{"n_layer": 10, "d_model": 192, "n_head": 2, "n_kv_head": 1, "head_dim": 96, "d_mlp": 1152, "vocab_size": 1334, "activation": "tanh_gelu", "norm": "layernorm", "norm_place": "pre", "norm_eps": 1e-05, "positions": "learned", "qk_norm": true, "attn_scale": 0.102, "bias": "all", "tie_embeddings": true, "parallel_block": false, "init": "normal", "init_std_qkv": 0.0337, "init_std_o": 0.0418, "init_std_up": 0.0482, "init_std_down": 0.0482, "optimizer": "soap_variant", "lr": 0.0142, "lr_mult_qkv": 0.7, "lr_head": 0.00847, "warmup_steps": 48, "schedule": "wsd", "decay_fraction": 1.0, "decay_shape": "linear", "final_lr_fraction": 0.1, "batch_tokens": 131072, "seq_len": 256, "doc_mask": true, "train_tokens": 387900000, "steps": 2960, "dataset": "wikipedia_en"}
Each number is 128 + 24 x the weight over its row's rms, rounded and kept within 0 to 255. Layers, rows and columns count from 0. The size above them is the row's rms in percent of the matrix's.

# layer 5 MLP up, 1152x192, rms 0.0481, rows 764-816, columns 128-191
size [104  97  91 105 106 110 106 100  99  99  97 106 100  87  93 108  95 104 105 104  97 102  97 104 110  95 101  99  88  99  93 100  98  95  95  95 110  99 100 110  90 103  96  99 102 101  93 103 100  99 104 117  99]
[[100  68 114  99 131 111 161 116 137 140 158 136 127 140 108 136 124 112 112 108 145 141 147 141 120 166 119 153 121 113 131 141 110 111 113 106 127 111 156 141 123 165 158 156 110 145  95  74 112 121 142  80 115 116 105 135 113 134 199  90 111 120 135 162]
 [140 145 146 109 146 106 118  73 116 124 107 108 136 156 130 121 126 118 127  92 115 160 108 125 152 108 136 132  99 142  99 142  98 144 130 111  82 141  63 134 160  94 162 146 109 140 136 132 105 146 140 105 124  86  93 132  95 147 121 139 128 143 168 168]
 [126 168 133 134 132 167 117 100 108 136 101 142 128 136 137 146 114  98 135 141 112 110 118 154 122 132 101 109 158 152 125 119 110 176 146 156 147 137  69 130 138 111 150 170  88 132 125 141 141 127 105  99  74 153 152 126 114 169 125 148 137 135 127 110]
 [126 157  99 135 108 120 158 126 152 134  97 140 135 145 116 166 135 148 107  98  93 102 170 111 101 122 142 146 126 144 116 121 132 132 125 130 124 143 128 112 178 143 103 116 109 169 114 119  95 109 120 118 112 145 118 126 130 121 128 115  93 104 127 112]
 [124 111 101 101 137 109  91  88 111 153 113 113 148 120  82 135 145 135 163 106 125 187  77 121 135 118 117  89 113  83 144 114 131 107 135 143 154 122 130 148 125 109 123 166  76 140  92 136 118  99 120 117 152 103 129 115  72 111 146 136 160 162 125 162]
 [123 129 157 130 158  56 116 139 114 123 144 128 115 105  97 116 152 130 112 138  95 129 117 169 106 145 183 123 133 123 127 169 138 126 168  61 134 150 141 101 115 134 143 141 121 124 112  91 120  99 147 134 108 110 132 136 139 147 105 112 110  78 115 154]
 [ 94 164 143 135 114 150 105  84 113 145 147 126 143 143 145 151 181 120 116  88  88 119 123 128 108 151 108  94 122 151 153  78 154 114 102 112 133 117 145 126 123 136 132 128 132 126 136 164 144 124 131 109  94 137 118 165 124 114  70  54 156 115 140 122]
 [120 179 114 177 138 157 137 175 119 139 141 128 121 115 140  89 150  84 142 133 130 154 155 111 106 132 133 132 140  92 119 116 113 113 141 117 145 131 156 138 123  59 118 138 153 107 166 130 149  98  97 133 148 153  79 118 162 138 138 112 102 105 106 151]
 [131 109 150 133 117  89 130 114 140 168 117  66 136 152 146 146 175 130 123 113 146 119  93  86 155 155 124  94 124 119 154 162 164 118 126  87 144 114 130 100 110 112 100 122 105 147 153 148 129 108 136 163  94 130 177 174  90 112 175 141 136 100 149 167]
 [119  96 121 161 103 108  58 121 166  81 135 152 130 131 132 152 168 132 116 123 119 108 103 153 125 118 147 105 146 117 103 143 120 125 121 131 108 139 142 148 159 124 122 170 106 144 154 123 120 107 126  81 101 110 143 129 139  88 162 133 112  95 109 128]
 [139 140  98 157 124 142 130 139 132 120 112 142 161 116  98 164 168  97 138 108  78 131 180 167 113 144  73 150 154 124 132 155  94 147 123  87 110 156 111 154 147  94  80 118 148 154 160  90 143 161 114  90 144 119 132 119 128 146 161  85 122 131  78 126]
 [119  94  93 190 121 165 120 151 156 111 122 162 150 156 100 101 154 113 171 113 128 122  98 142 143  73 119 107 143 139 103 151 129 136 145 176  95 114 124 167 138 131 123 136 114  98 120 125 105 147 143 156 148 138 134 108  88 129 138 138 120 101 115 186]
 [120 136 164 125 126 133 128 116 136 118 124 134 144 145 117 132 109 158  95 138 136  96 162 106 116 117  87 133 164 142 124 154  95  95 104 108  82 143 163 153 131  73 117 112 136 150 138 138 146 142  99  99 144 165  98 149 118 152 154 152 131 108 150 161]
 [110 140 154 113  96 137 108  82 110 168 120 162 102 149 112 125 143 101 113 134 136 147 121  91 111 137 134  95 143 137 141 134  90  58 139 154  78 113 137 127 144 163 135 111  95 182 167 153 111  91 148 160 114 131 121 114  94 108 113 117 125 160  97 137]
 [137 134 128 134 101 144 127 154  78 135 137 137 162 117 140 113 124 125  69 117 114 125 163 135 130 138 102 149 133 142 110 112 103 133 148  77 130  83  99 115 163 102 112 110 125 112  96  82 114 115 105 155 136  66 133 156 112 133 130 171 126  92 144  90]
 [118 146 118 150 130 158 102 118 111 129 145 125 115 153 155 166 148 160 106 121 122 100 121 114 116 110 162 108 130 130 120 134 170 149 116  91 113 142 113 103  97 117 177 129 168 140  94 108 163 135 108 120 112 136 136 164 135 100 133 125 116  86 125 144]
 [123  92 116  99 181 105 152 148 116 135 132 112 122 134 134 141 132 118 119 107 107 159 148 120 123 155 121 143 134 117 162 163 157 113  76 136 138 104 123 149  98 143 162 128 101 140 159 163 143  92  80 137 122 143 138 169  93  94 109 108 150 136 126 182]
 [129 120 161 127 167 159 137 124 121 143 122 120 118 125 126 136 126 163 145  96 177 146 126  91 169  91 160 106 124 150 109 117 124 147 135 111 109 151 108 178 128 171 134 112  95 135 167 131 175  91 115 118 144 141 110 146 114  96 114 128 104 130 164 123]
 [114 129 148 111 159 130 103 112 123 158 145 100  91 117 125 150 133 132  81 130 126 117 146 106 148 116 141 100  81 169 139 134 136 142  79 134 101 112 174 121 152 111  90 151 101 118 156 157 125  83  67  98 115  90 139 154 131 116 164 119 116 116  81 115]
 [ 92 151  99 132 138 139  89 129  99 132 187 156 113 118 103 142 115 114 156 107 143 132 121 131 120 162 139 108 161 126  86 129  91 173 116 134 109 137 107 144  88  75 113 143 144 136 124 128 159 127 144 101 149 144 161  99 132 133 123 119 114 101 142 125]
 [152 133 128 104 112 107 151  75 138 150  95 140 124 153 114 107 143 108 116  92 117 146 107 150 106 125 146 114 132 157 139 143 109 150 106 131 134 108 151 115 122 128 100 129 157 114 103 110 103 118 130 138 113  92 153  85 102 154 106 110  97 139  97 122]
 [119 118 122 156  99 113 133  99 108  97 134 136 146 118 169  64 130 159 183 113 146 144 109 101 142 146 120 113  97 160  95 141 161 124 103 162 115 115  90 123 122  93 124 120 109  97 134 154 145  93 124 106  94 168 160 161 171 145 120 101 104 120 147 154]
 [106 132 164 133 130 151  81 142 135 132 140 165 152 107 141 125 143 101 147  94 112  83  94 111 108 156 111 154 104 103 127 138 125 151 134 116 113 151  74 115 143 137 106 121 131 104 124 131 133 119 140 131 134 139 150 111 117 123 122 151 115 113 135 143]
 [131 161 137 131 130 129 101 114  77 131 155 102 137 143 115 105 126  84 107 100 135 152 105 150 118 125 114 149 172 113 101 180 172 171 115 128  95 111 128 115 125  90 123 112 117 105 114 123 126 154 119 112 127 155 103 122 132 153  61 146 134 159 130 114]
 [125 124 107 158 121 126 174 130 105 121 153 100 156 142 124 152 131 120 133 128 136 147 163 113 141 128  97 134 140 162 134 139  98  93 118 161  96  93 166 115 133 141 132  82 162 144 114 130  95 148 125 124 126 156 147 139 134 112 135 116 109 107 171 163]
 [ 78 121 115 119 153 130 100  67  89 145 122 116 122 139 166 144 134 140 141 100 150 141 139 146 122  97  95 105 164 121 126 161 128 117 116 152 160 154 178 102 139  68 135 133 109 124 171 117 143 120 132 153 123 137 154 156 168 129 142 106 102 147 137 158]
 [115 134  96 117 123 114 154 131 133 108 139 154 106 136 130 116 169 161 141 142  57 103 120 193 135 154 130 136 154 114 101 128 132  76 100 110 118  93 142 107 133 105  98 139  64 109 110 138 106 111 109  88 106 161 103 115  89 117  87 122 140  97 112 152]
 [106 173 142 131 133 160 150 118 126 120 129 168 137 136 137 128 123 144 171 129 102 106 153  78  97  66 123  95 161 127 104 151 133  70 123 161 133 129 108 130 141 121 144 108  81 160 138 164 141 143 120 178 126 118 158 161 109 119 128 109 125 179  55 101]
 [128 128 126 119  96 129 152 148 141 135 140 107 116 137 183 186 136 133 113 168 141  68 108 159 128 159 133 148 147 104 143  84  97 119 170 157  88 108 104 109 119 136 104 153 111 116 159 119 104 119 107  93 146 145 147 119 122 108 120 133 125  78 169 164]
 [104 113 152 161 163 117 146 102 152 125 113 124 138  91 108 111 112 129 150 134  91 122 106 111 136  88 142 135 153 144 144 129 105 202  92 173 123 107 122 175 126  91 100 161 125  97 106  97 131 127  89 132 124  84 117 130 111 129  74 119 118 121 128 107]
 [124  96 111 131 133  98 169  74  91 117 107  88 145 113 125 120 148 118  88 113 111 119 139 107 131 114 139  86 108 141 140 167 176 119 111 123 114 161 146 107 146 154 129 164  92 138 126 129 171 169 144 154  92 118 135 108  90 108 119 154 112  92 140 146]
 [109 102 145 143 157  84  95  99 116 119  80  92  73 137 136 151 126 123  96 130 103 116 114 110 113 167  91 121 128 118 103  73  97 136  95 117 102 100  97 147 133 121 133 167 129 109 132 147 177 109 134 162 159 104 177 134 115 119 107 150 129 121  94  88]
 [ 99  93 142 150 131 115 142 164 107 149 172 143 113 165 156 152 118 132  94 123 160 102 154 101 152 115 145 142  88 153  76  85 144 104 166 165 128 127 126  90 114 108 131 116 139 159  98 136 111 122 142 100  94  89 109 175 135 113 115 169 109 160 129 148]
 [128 132 133  74 118 172 170 131  85 133 135 102 173 124 140 154  95 113 104  79 180 150  94 129 120 125 128 130 148 180 104 120 114 113  88  98 138 121 141 126 107 154 121 150 104 153 111 102 166 127  99 132 103 128 133 160  95 117 114 151 158 143 112 143]
 [130 142 134 125 163 154 118 140 115 120 100  93  99 136 133 131 117 121 133 145 136 114 125 102 140 107  64 133 131 138 105 170 105 100 152 153 141 171 150 157 122 150 170 140 138  72 133 166 105 120 151 140 114 134 107 144 116 151  86  90 145 144  99 151]
 [106 125 130 116 114 132 132  99  91 151 173 131 133 162 132 107  88 124 106  98 106  81 160 135  82 110 126 182 119 103 133 159 140 146 101 128 162 125  98 173 186 112 124 145  92 167 153 126 117 139 113  90  99 142 131 148 136 104 143  95 133 128 157 157]
 [119 156 179 132 123 147 113 155 110 124 137 122 159 139 108 121 128 157 137 147  97  94 129 151 104 181 161 133 140 140  95 114 105  99 106 128 108 122 128  91 132 117  82  93 124 116 146 149 148 178  90 114 133 128 105 146 120 145 115 124 149  82 112 157]
 [121 111 145 165 109 157 122 126 118 167 100 128  80 113 131 113 137 106 114  97 176 147 109 141  79  88  95 135 131 146 152  81 131 140 115 123 117 137 109 121 128 112 139 167 192 124 159  86 139 151 115  91 112 117 106 111 158 139 180 149 130 107 146 128]
 [107 137 126 126 106 111  93 122  97 121 140 149 170 174  95 136 127 101 128 102 148 143 118 145  56  88 161 130 118 141 133 162 131 148 117 150 129 144 143 172 146 136 123 142 109 108 103  29 133 103 150 136  93 134 162 152 150 127 149 115 101 123 114 144]
 [161 151 121  59 112 123 124 115 109 135 116 144 102 155 104 119 138  76 106 115 129 108 118 125 159 149 114 114 130  95 126 103 131  59 122 123 127  99 122 135 137 126 135 120 142 150 141  73 136 144 128 148  97 103 138 120 113 129 131 176 129  83 120 126]
 [111 130  81 118 118 164 106 141 126 151 134 134  96 167 121 176 111 168 117 109 123 121 141 120  70 116 108 115 137 140  91  97 157 105 169 112 118 123 135 137 112  83 134 127  87 190 110 111 130 149 113 151 132 140 144 133 130 110 158 128 105 116 164 103]
 [158 151 127 103 129 118 175 133 105 105 157 161 149 147 109 105 131 105 149 103 120 136  95 106 139 154 148 140  88 134 153 139 130 124 151 134 104  94 175 146 129  92 139 162 119  89 139 156 113 107 113  51 125 128 121 140 111  89 176 119 147 122 130 138]
 [115 144 173 108 109 107 127  60 103 121 113  95 147 152 132 164 193 127 180 127 112 146 114 180  93 117 162  99 151 103 153 109 131 152 125  89 102 109 147  83 124 115 157 164 159 140 140 147 119  82 150  88  93 143 124 154 137 144  93 132  90 146 153 117]
 [157 147 128 117 137 163 101 135 109 141 151  54 134 135 124 119 137  95 136 113 157 134 123 127 130 115 140 117 122 109 115  83 137 122 114 162  87 156 128 111 109 120 122 127  66 125  63 123 132 129  77 138 149 137  67 118 119 106 115 118  87 137  75 104]
 [146 150 139 151 121 157 110 116  99 120 114 124 107 150 115  80 144 116 109 142 162 108 108 113  88 150  88 172 123 174 138 177  93 115 152 136 127 183 170 124  96 147 106 127  89  78 126 126 132 149 130 133 140 150 113 146 146 142 104 125 152 129 115  93]
 [140 103 101 130 149 165 136 161 125 158 113 154 124  78 141 146 128  84  94 148 134 123 168 110 121 151 122 137 120 148 114 126 155 122 136  85 157 130 191 108  81 150 159 125  86 148 125  99 126 112  66 163 104 119 129 111  95 125 129  49 105 156 145 106]
 [160 135 148 119 154 112 159 140 156 102 131 129  92 128 125 116 165 161 104 105 148 106 109  90  73 127 138 138 123 110  70 118 161 107 154 120 124 112 128 159 106 110 129 106 146 127 100 121 150 141 139  91 141 135  74 129 140 115  89 162 112 152 116 141]
 [165 128 123 115 111 157 162 121 145 141 117 100 148 130 161 103 144 126  85 130 127 164 128 100 141  90  89  87 131 110 124 137 119 158 119 144 110 137  91 163 122 109 151 159 165 157 110 135 107  99 121 122  88 160 112 128 167 145 124 169 108 143 139 116]
 [125 105 100 101 150 168 160 127 136  98 114 153 116 120 159 147  90 166 142 110 122  94 137 123 145 157 125 110 103 125  83 123 125 178 157 148 107 147 121 107 133 173 133 158 132 153  95 147  89 156 135 153 140 160 133 121 123 160  81 142 155  98 135 109]
 [153 134 124 174 157 112 103 116 136 150 107  96  98 136 148  75  87 129 124 144 119  67 137 138 132 118 109 152 139 156 170 121 120 146 129  99 100 119 162 131 128 119 137 181 164 135 111 134 140 127 115 125 104 122 134 113 160 134 154 162 129 113 138 136]
 [101 165 114 127 139 127 147  96 139 129 126 100 113 116 103 135 123 135 150  90 100 145 129 131  99 122 129  99 149 158  60  80 148 142 145 136 154 137 156 140  84 105 131 125  93 156 182 114 128 169 108 136 129 138 120 140 165 166  95 125 110 167 104  96]
 [108 159 124 108 116 119 137 157 137  68 110 137 110 129 139 110 125 139 150  70  73 112 136 109 110 103  78 142 129  99 157 139 147 151 110 121 100 110 123 144 156 108  94 138 164 156  90 118 103 115 138 141 127 132  98  65  91 132  87 172 113 119 162 133]
 [126 104 135 153 149 107 171 164 165 131  85 146 155  75 147 143 115 104 149 116 146 131 144 136  46 136 139  85  88  86  86 179 137 115  88 123 160  80 161  86 111 125 158 131 127 137 122 139 126 107 128 110 116 147 131 127 109 112  86  87 100 134 180 112]]
# layer 5 MLP down (transposed), 1152x192, rms 0.0481, rows 764-815, columns 128-191
size [107  89  94 106 100 106 104 100  98 100  92 105 100  85  98 118  91 102 104  98 102 104  96 108 110  94 100 112  89 100  91  85 101  99  89  96 108 102  96 111  93 104 101 100 106  97  92 101 101  99 103 110]
[[131 122 144 130 117 121 149  93 147 132 132 142 112 139  89 123  91 144 156 143 137 100  83 112 120 142 121 163 128 115  94 139 103 115 114 126 174 132 143 152 156 142 154 164 137 135 128 137  68 102 145 162 155 135 131 139 168 128 195 140 171 142  94 160]
 [156  94 101 100 167 138  87 111 151 145 161 151 143 145 129 141 117 117 115 131 113 117  92  97 123 126 107 109 117 137 129 131 103 129 133 119 105 132 114 137 142 122 124 173 107 143 130 125 142 112 136 109 119 162 160 135 120 169 129 121 130 124 129  90]
 [146  85 161 148 168 161 135 108 160  84 106 123 126 147 111 142 166 120 100 103 160 158 155 118 132  83 121 167 121  84 134 140 155 178 147 160 104 114 117 188 118 123 157 149  99 114 130 150 109 140 187 174 102 143 130 149 165 133 166  77 135 140  84 122]
 [117 125 142 147 133 105 101 149 145 106 150 122 138 153 133 153  93 157 126 134 144 138 119 131  78  79 157 144 170 138 136  85 110 124 136 172 159  93 129  88 160 132 122 145 139 146  92 112 136  97 159 170 139 141 122  92  87 111 119 158 133 150 118 159]
 [149  86 120  94  97 137 111 138 115 129 106  76 145 150 107 170 142 112 107 151 125 112 110 160 141 117 168 125 131 134 133  66 126 141 113 150 113 139 129  82 164 120 145 128 181 121 102  97 104 104 104 157 121 139  92 153 136 132  94 136 154 117 138 104]
 [131 171 128 120 134 141 168 117 153 153 175 112 138  78 120 155 144 108 150 119 127 139 131 165 154 144  79 166  98 142 104 116 128 143 128 150 106 169 119 122 126 160 124  92 108 109 143 164 123 128 134 140 162 136 113 148 147 121 105  80 150 136 161 125]
 [134 101 111 113 132 114 167 164 149 145 116 171 125 129 113 142  94  81 154 115 132 137  69 138 106 118 100 110 111  87  90 129 114 161 122 124 122 134 129 157  99 140 117 123 174 130 122 159 129 135 141 129 145 159 145 145 126 127 185 141 126 104 207 133]
 [144 168 124 160 118 133 155  98 133  95 125 123 123 138 136 108  92 119 151 157 135 154  59 118 143 116 133 107 137 163 175 135  84 109  86  93 191 127 109 126 138 115 118  92 140 139 133 123 120 100 139 103 141 130 108  97 164 129 144 156 107  76 140 109]
 [201 161 119 128  88 102 130 161 103 101 137 106 138 130 151 114 180 138 136 158 120 109 109 144  99 122 102 102 106 100 151 120 153  98 126 149 151 144 123  81 180 147  90 106 130 129  82 113 115 138 108 120 148 146 106 129 164 142 166 136  91 128 168 134]
 [157 160  91 179 129 119 126 149 149 113 132 103 125 142 120 154 156  98 156 109 143 120 158 118 162 184 122 107 126 134 180 147 175 151 179 114 132 145  99 159 110 107 110 161 103 153  91 142  75  93 144 134 154 136 124 141 121 139 127 156 160 141  99 117]
 [118 157 134 133 125 149 121 155 117  93 155  97 101 168 190 120 147 140 152 135 107 123  99 102 124 155  90 135 116 122 129  82 122 124 136 102 129 126 111 118 100 126 129 146 132 147 124 156 161 144 139 131 125 113  97 164 131 131 117 101  84 107 113 105]
 [161  87 169 121 166 176 132 150 146 103 113 111 160 100 163 124 126 161 123 116 139 150 122 105  84 126 142  76 180 105 131 156 141 127  97 123  93 119 109 130 156 163 181 156  95  79 151  97 125 125 139 146 101 126 136 110 101  90 125 116 109 135 153 120]
 [161 128 109 136 104 118 159 123 128 138 134 102 139  93 113 167 160 149 150 118 144 119 139 120 122 166  69 139 150 174 177  99 135  85  99 164  97 136 115 110 151 126 101 101 135 144 149  76 107 137 136  80 154 134 109 102 115 117 150 138 108 158  99 120]
 [118 126  90 149 164 115 118 111 159 122 102 119 141 104 104 118 140 163 133 100 114  91 106 188 147 104 119 168 109 142 112 116 144 176 157 106 133 119 143 131  91  89 124 122 110 142 108 117 117 147 107 105 140 133 147 159 125 134 134 135 100 121 104 128]
 [ 98 136  98 134 129 132 145  88 100 122 147 107 112  99 159 139 111 106 117 113 132 104 147 160 138 177 131 112 126 108 133 141 163 148 118 114 169 109 166 146 143 109 124  76 171 134 163  81 138 131 121 126 117 163 203 152 119 144 112 148  75 150 125 175]
 [122 169 134 147 127 151 120 116 118 142 129 105 104 138 126 159 156 129 129 100 130 121 144 115 125 102 120 134 133 109 117 147 189  92 120 137 130 129 140 142 145 147 124 126 136 116 105 106 108 135 136 183 142 163 150 144 149  93 166 133 153  93 122 119]
 [135 146 130 138 100 109  87 116  93 180 125 163 112 161 119 129 105 144 155 127 115 152 135  89 132 113 101 146 168 158 160 135 104 137 121 158  94  93 168  90 120 166 108 142 124 109 154 102 117 135 130 109 113 125  94 140 141 116 115 139 158 132 110 138]
 [139 172 105 154 113 107  93 123 179 140  81 153 101 118  92 157 165 135 147 132 156 138  87 111 144  98 112 117 123 179 105 154 127 149 163  49 154 129 137 155 138 136 143 164  93 133 169 112 120 126 112 101 102 140  98 112 142 104 112 133 159 124 119 116]
 [116 173 120  99  95 151  91 137 106 106 158 133 138 135 125 104  99 197 106 140 104 141 137 120 120 111 115 120 134  93  60 120 120 125 163 130 131 157 154  93 137 129  96  84 112 138 107 135 109 145 132 110 115 118 149 122 125 131 135 140 145  64 122 137]
 [110 150 103 163 125 113  83 160 133 111 119 136 114 132 163 144 142 163 152 115 208 111 125 144 120  82 136 134 146 145 148  92  94 152 134 113 131 127  99 124 126 120 113 131 137 134 115 109 168 121 108 123 117  91 132  98 128 130 168 112  92 123 138 158]
 [ 88 145 132 123 133 106 117 139  71 151 170 113 118  90 122 138 148 114 128 124 107 132  79 166  91 106 112 125 115 127 148 153 174 141 159 125  97 129 155 139  66  87 115 139 114 111  97 121 149 112  86 176 132 151 151 131  87 133 124 112 105 124  98 165]
 [121 170 175 175 123  93 150 103 154  97 133 108 128 136 110 120 154 105 154 134 163 156 150 158 140 153 115 152 123 172 133 139 129 137 133 147 132 122 136 108 170 107  95 141 168 150 102 110 125 130 145 134 113 116 140 129 149 131 136 111 107 112 137 139]
 [135 100 146 131  95 119 133  79 160  66 160 141 138 145 112 119 163 130  90 104  99 101 140 156 106 132 125 124 172 134 147 153 115 132  87 182 139 113 189 158 137 138 153 126  74 144 174 101 127 164 138  96 158 126 137 169 136 125 107 149 163 129 125 124]
 [132 145 138 154 140 108 100 133  78 108 150 146 114  90 121 129 114 122 124 123 120 133 146 144 136  84 156  95 171 110 103 130 138 164 120 152 143 107 113 110 141 148 141  90 157 124 153  95 154 146 107 116  96 151 100 174 154 140 110 130 157 127 148 126]
 [107 175 114 155  99 130 128 166 140 127 143 152 116  88 182 162 103 138 156 144 165 154  95 151 132 157  64 135 110 157 141 114 142 148 134  58 116 136 161 114 116 132 111  98 136 156 108 120  96 115 104 104 103 158 118 110 131  97 120 136 168 132 111  90]
 [141 155 120 153 123 158  99 116 100 147 119 131 132 116 180 151 126 126 135 112 121 146 117 110  90 128  95 108 111 137 112 149 130  60 102 159 140 123 129 132 120 187 115 128 107 142 139 128 148  90 111 126 102 128 130 164 110 135 151 173  85 135 157 119]
 [ 90  83 109 146 122 150 112 133 142 141 146 122 148  72 114  90 128 109  92 134 127  91 118 122 134 132 128 146 134 102 128 142 113  89 174 123 186 149 142 146 174  96  92 128 155 103 123  94  73 126 134  91 141 103 142 106  94 131 114 104 158 137  76 116]
 [117 151 126 105 106 147 184  88 131 140 109 147 185  90 199 121 125  90  80 108 107  93 149 138 135 138 156  83 129 138 111 151  98 100 161 154 106 121 182 145 116 113 112  73 153 124 142 119 121 134 136 168 150 152 113 156 138 145 143 152 115 118 119 127]
 [146 101 151 136 124 115 117 137 137 124 112 107 150  97 125 131 166 111 113 124 187 133 124 100 168 125 136 148 133 152 100  80 124 124 111 152 151 131 134 140  84 156  94 137  92 103 135 140 139 103  71 128  77 106 141 119 126 111 129 123 158 136 127 113]
 [134 135 102 129 148 121  62 184 116 141 140 107 153  79 107 154 162 158 113 106 122 136 162 121 133  94 116 102 137 156 182 100 114 166 138 144 161 124 172 173 162  80 125 152 137 113 136 113 114  93 114 152 141 119 129 116 132 124 113  76 136 121 125 153]
 [157 128 195  92 154 142 119 189 105 118 141 125 114 101 111  63  90 145 158 111 135 107 153 111 102 134 126 113 145  92 139 147 152 153  88 136 145  99 120 148 143 154 140 114 144 111 123 119 140 141 104 113 149 108 121  72 150 135 161 142 114 153 152 129]
 [ 86 102 179 148 104 179 144 136  91 107 117 129 168 138 170 115 131 173 103 107 137 103 119 142 126  97 124 116 123 134 116 124 131 110 126 124 137 148 170 114  76 122 129 109 115 117 114 110 121 151  85 154 154  99  99 123 119 100 149 107  89 179 159 166]
 [142  92  39  74 139 107 142 125 149 135 137 107 134 141 196 146 135  69  89 141 115 110 158 149 130 149  80 129 131 124 164 118 142 173 161  95 115 129  88 142 105 109 152 125 116 114 132 125  68 155  98 105 129 126 117 116 139 120 126 173 115  97 134 108]
 [126  84 134 115 136 145 116 129 120 142 132 174 127 149 127 108 122 163 143 159  93 120 177 126 111  97 137 134 135 118 122 171 122 166 108 149 154 139 100 111 102  98 112  97 128  94  94 152 174 120 104 117 154 102  84 114 148  74 125  98  88 106 115  85]
 [188 140 123 135  96  83 153 121 127 166 153 116 137 171 156 154 101  88 109 157 148 161 113  96 139 150 121 106 152 121 146 123  97 138 157 142 125  91  86 122 136 118 108 177 126 107 129  94 152 109 122 116 103 158 112 124  97  73 121 154 111 151 141  92]
 [108 165 129 164 150 117 127 142 149 120 117 137 124  82 113 109 112 125  85 148 157 161 131  87 128 155 174  62 136 149 117 113 131 117 126 152 106 150 147 123 119 162 102 104  80 121 105 133 181 132 133 116  94 142 118 145 134 110 167 137 155 158 116 156]
 [128  76 172 118 119 107 136 129 146 119 119 120 148 148 141 152 155  93 119 167 115 174 110 128 171 115 143 112 121 135 115  96 136 123 126 177 114 105 138 110 104  98 110 120  98 112 149 164 153 161 124 136 144 108 111 108 136 155  93 127 100 100 123 105]
 [123 140 162 114 159 118  91 167 139  95 110 112 124 108 141  90 105  90 170 103 108 131 148 149 163 108 183 113  93 132 109  61 150 128 119 142 140 110 131 127 136 137 132 142 158 142 141 119  89 128 132  94 143 132 139 146 153 128  94 139 125 132  90 170]
 [113 109 126 121 118 146 158 179 133 139 149 157 105 145 124 152 104 136 144 114 129 112  96 140 150 133 126 127 191 107 128 127 127 147 150 156 151  88 142 121 105 127  86 127 107 121 131 102 127  87 130 161 157 101 123 136 126 172 127  93 102 144 153 123]
 [ 94 156 151 143 166  93  95 146 140 129  87 107  96 159 129 101 140 130  98 140 105 133 129 125 119 150 123 142 107 100 167 104 175 137 118 165  89 128 107 105 135 114 104 144 138 126  89 113  93 110 128 142 114 158 133 112 122 156 141 127 183 114 155 129]
 [122 115 150  88 159 121 126  95 117 140 103 104 145 145 111 118 157 149 157 152 129 118 181  92 148  92  99 148 149 124 113 108  99  80 118 155 115 136 104 123 153 150 124 178 160  92 151 101 119 149 146 160 111 132 129 120 124 142 145  91 171 168 116 129]
 [172 137 146  98 121 121  80 158 117 107 151 151 144 106 131 127 130  99 106 130 140 123 137 101 151 137 118 122 103 151 117 137 131 145 114 141 113  87 152 150 121 138 136 139 131 116 114 121 142 125 143  96 123 150  93 130 169 106 160 112 128 114 126  87]
 [120 149 156 173  97 156  83 120 134 147 127 143 128 121 107 163  77 106 130 169 110  82 105 145 128 101 143 129 164  81 119 115 127 134 180 151  85 156 114 103 145  88 119 131 142 112 152 120 140 123 137 105 133 150 131 151 116 109 161 164 132 130 157 150]
 [107 149 131 155 147 171 175  78  86 116 153  85 153 147  65 143 123 149 141 135 118 158 136 117 109 113 105 129 135 138 125 134 109 128 161 146 139 147 150  81 116 124  77 123 114  97 114 147  66 154  81 114  93 112  80 133  90 151 112 145 136 103 116 124]
 [118 129 109 110 127 159  99 152 123 146 125 145 175 175 142 107 128 115 130 106 174 157 147 144 119 145 116 114 145 122 138 142 109 120 129  73 126 126 150 137 152 125 148 178  90  74 139 118  95 149 116  98 100 147 145  98 136 171 146 153 154 150 105 128]
 [141 171 105 150 122 159 129 176 148 128 146  58 106 106 130 125 103 122 182 113 104 136 133 131 125 136 132 129 145 155 134 140  92  83 114 165 168 133 104 134 137  97 123 143 128 162 138  94 140  87 117 157  99 142 101 118 102 123 162  91 132  76 122 112]
 [146 124 138 127 136  90 107 144 107 149  70 134 143 147 139  89 112  89 123 134 125 146 140 121 109 130  87 129 134 165 125 142 129 138 147 123 111 142 157  89 131  93 113 125 154 159 155 151 139 160 139 175  90 152 145 146 101 103 151 163 124 149 114  62]
 [153 160  96  83 102 131 174 124 130 138 149 102  90 112 113 118 123 136 121 149 135 112 142 135 151 131 104 156 141  82 121 176 130 141 133 100 194 110 103 150 131 175 149 121 161 173 142 145 147 126 130 227  97 161 136 149 111 123 140 139 156 140 121 164]
 [107 110 152 115 159  78 179 111 137  85 116 121 130 102 115 132  98 111 152 110  91 137 125 112 167 110 160 148 156  90 136 103 150 145 112 158 147 119 134 105 114 107 173 139 130  94 142 161 128  87 123 130  97 112  90 124 162 138 115  80 126  92 117 113]
 [144 143  89 127 163 116 123 100 140 154 164 116 123 117  90  87 138 118 150 117 130 124 161  87 110 120  88 182 101 110 140 151 141 152 112 108  58 109 165 168 143 135 167 156 108 150 157 206 171 137 109 116 135 139 110 137 125 109 148 140 125 124 148 116]
 [121 109 129 113 128 145 134  86 142 125 146  99 112 115 109 136 130 152  93 126 165 113 144 108 135 114 140 104 164 137 141 120 155 149 127 135 171 152 117  76 138 154 112 120 126 138 143 107 127 197 156 143  91 142 170  87 118 144 150  98 128 191 141 144]
 [109 118 158 110  98 140 130 135 102  71 126 145 111 107 112 100  78 115 161 126 150 162 101  76 120 100  90 120 101 138  83 152 127 139 133 159 135 149 127  94 163 126 127 127 112 168 107 163 110 123 145 128 113 122 113  90 108  93  83 173 129 144 150 120]]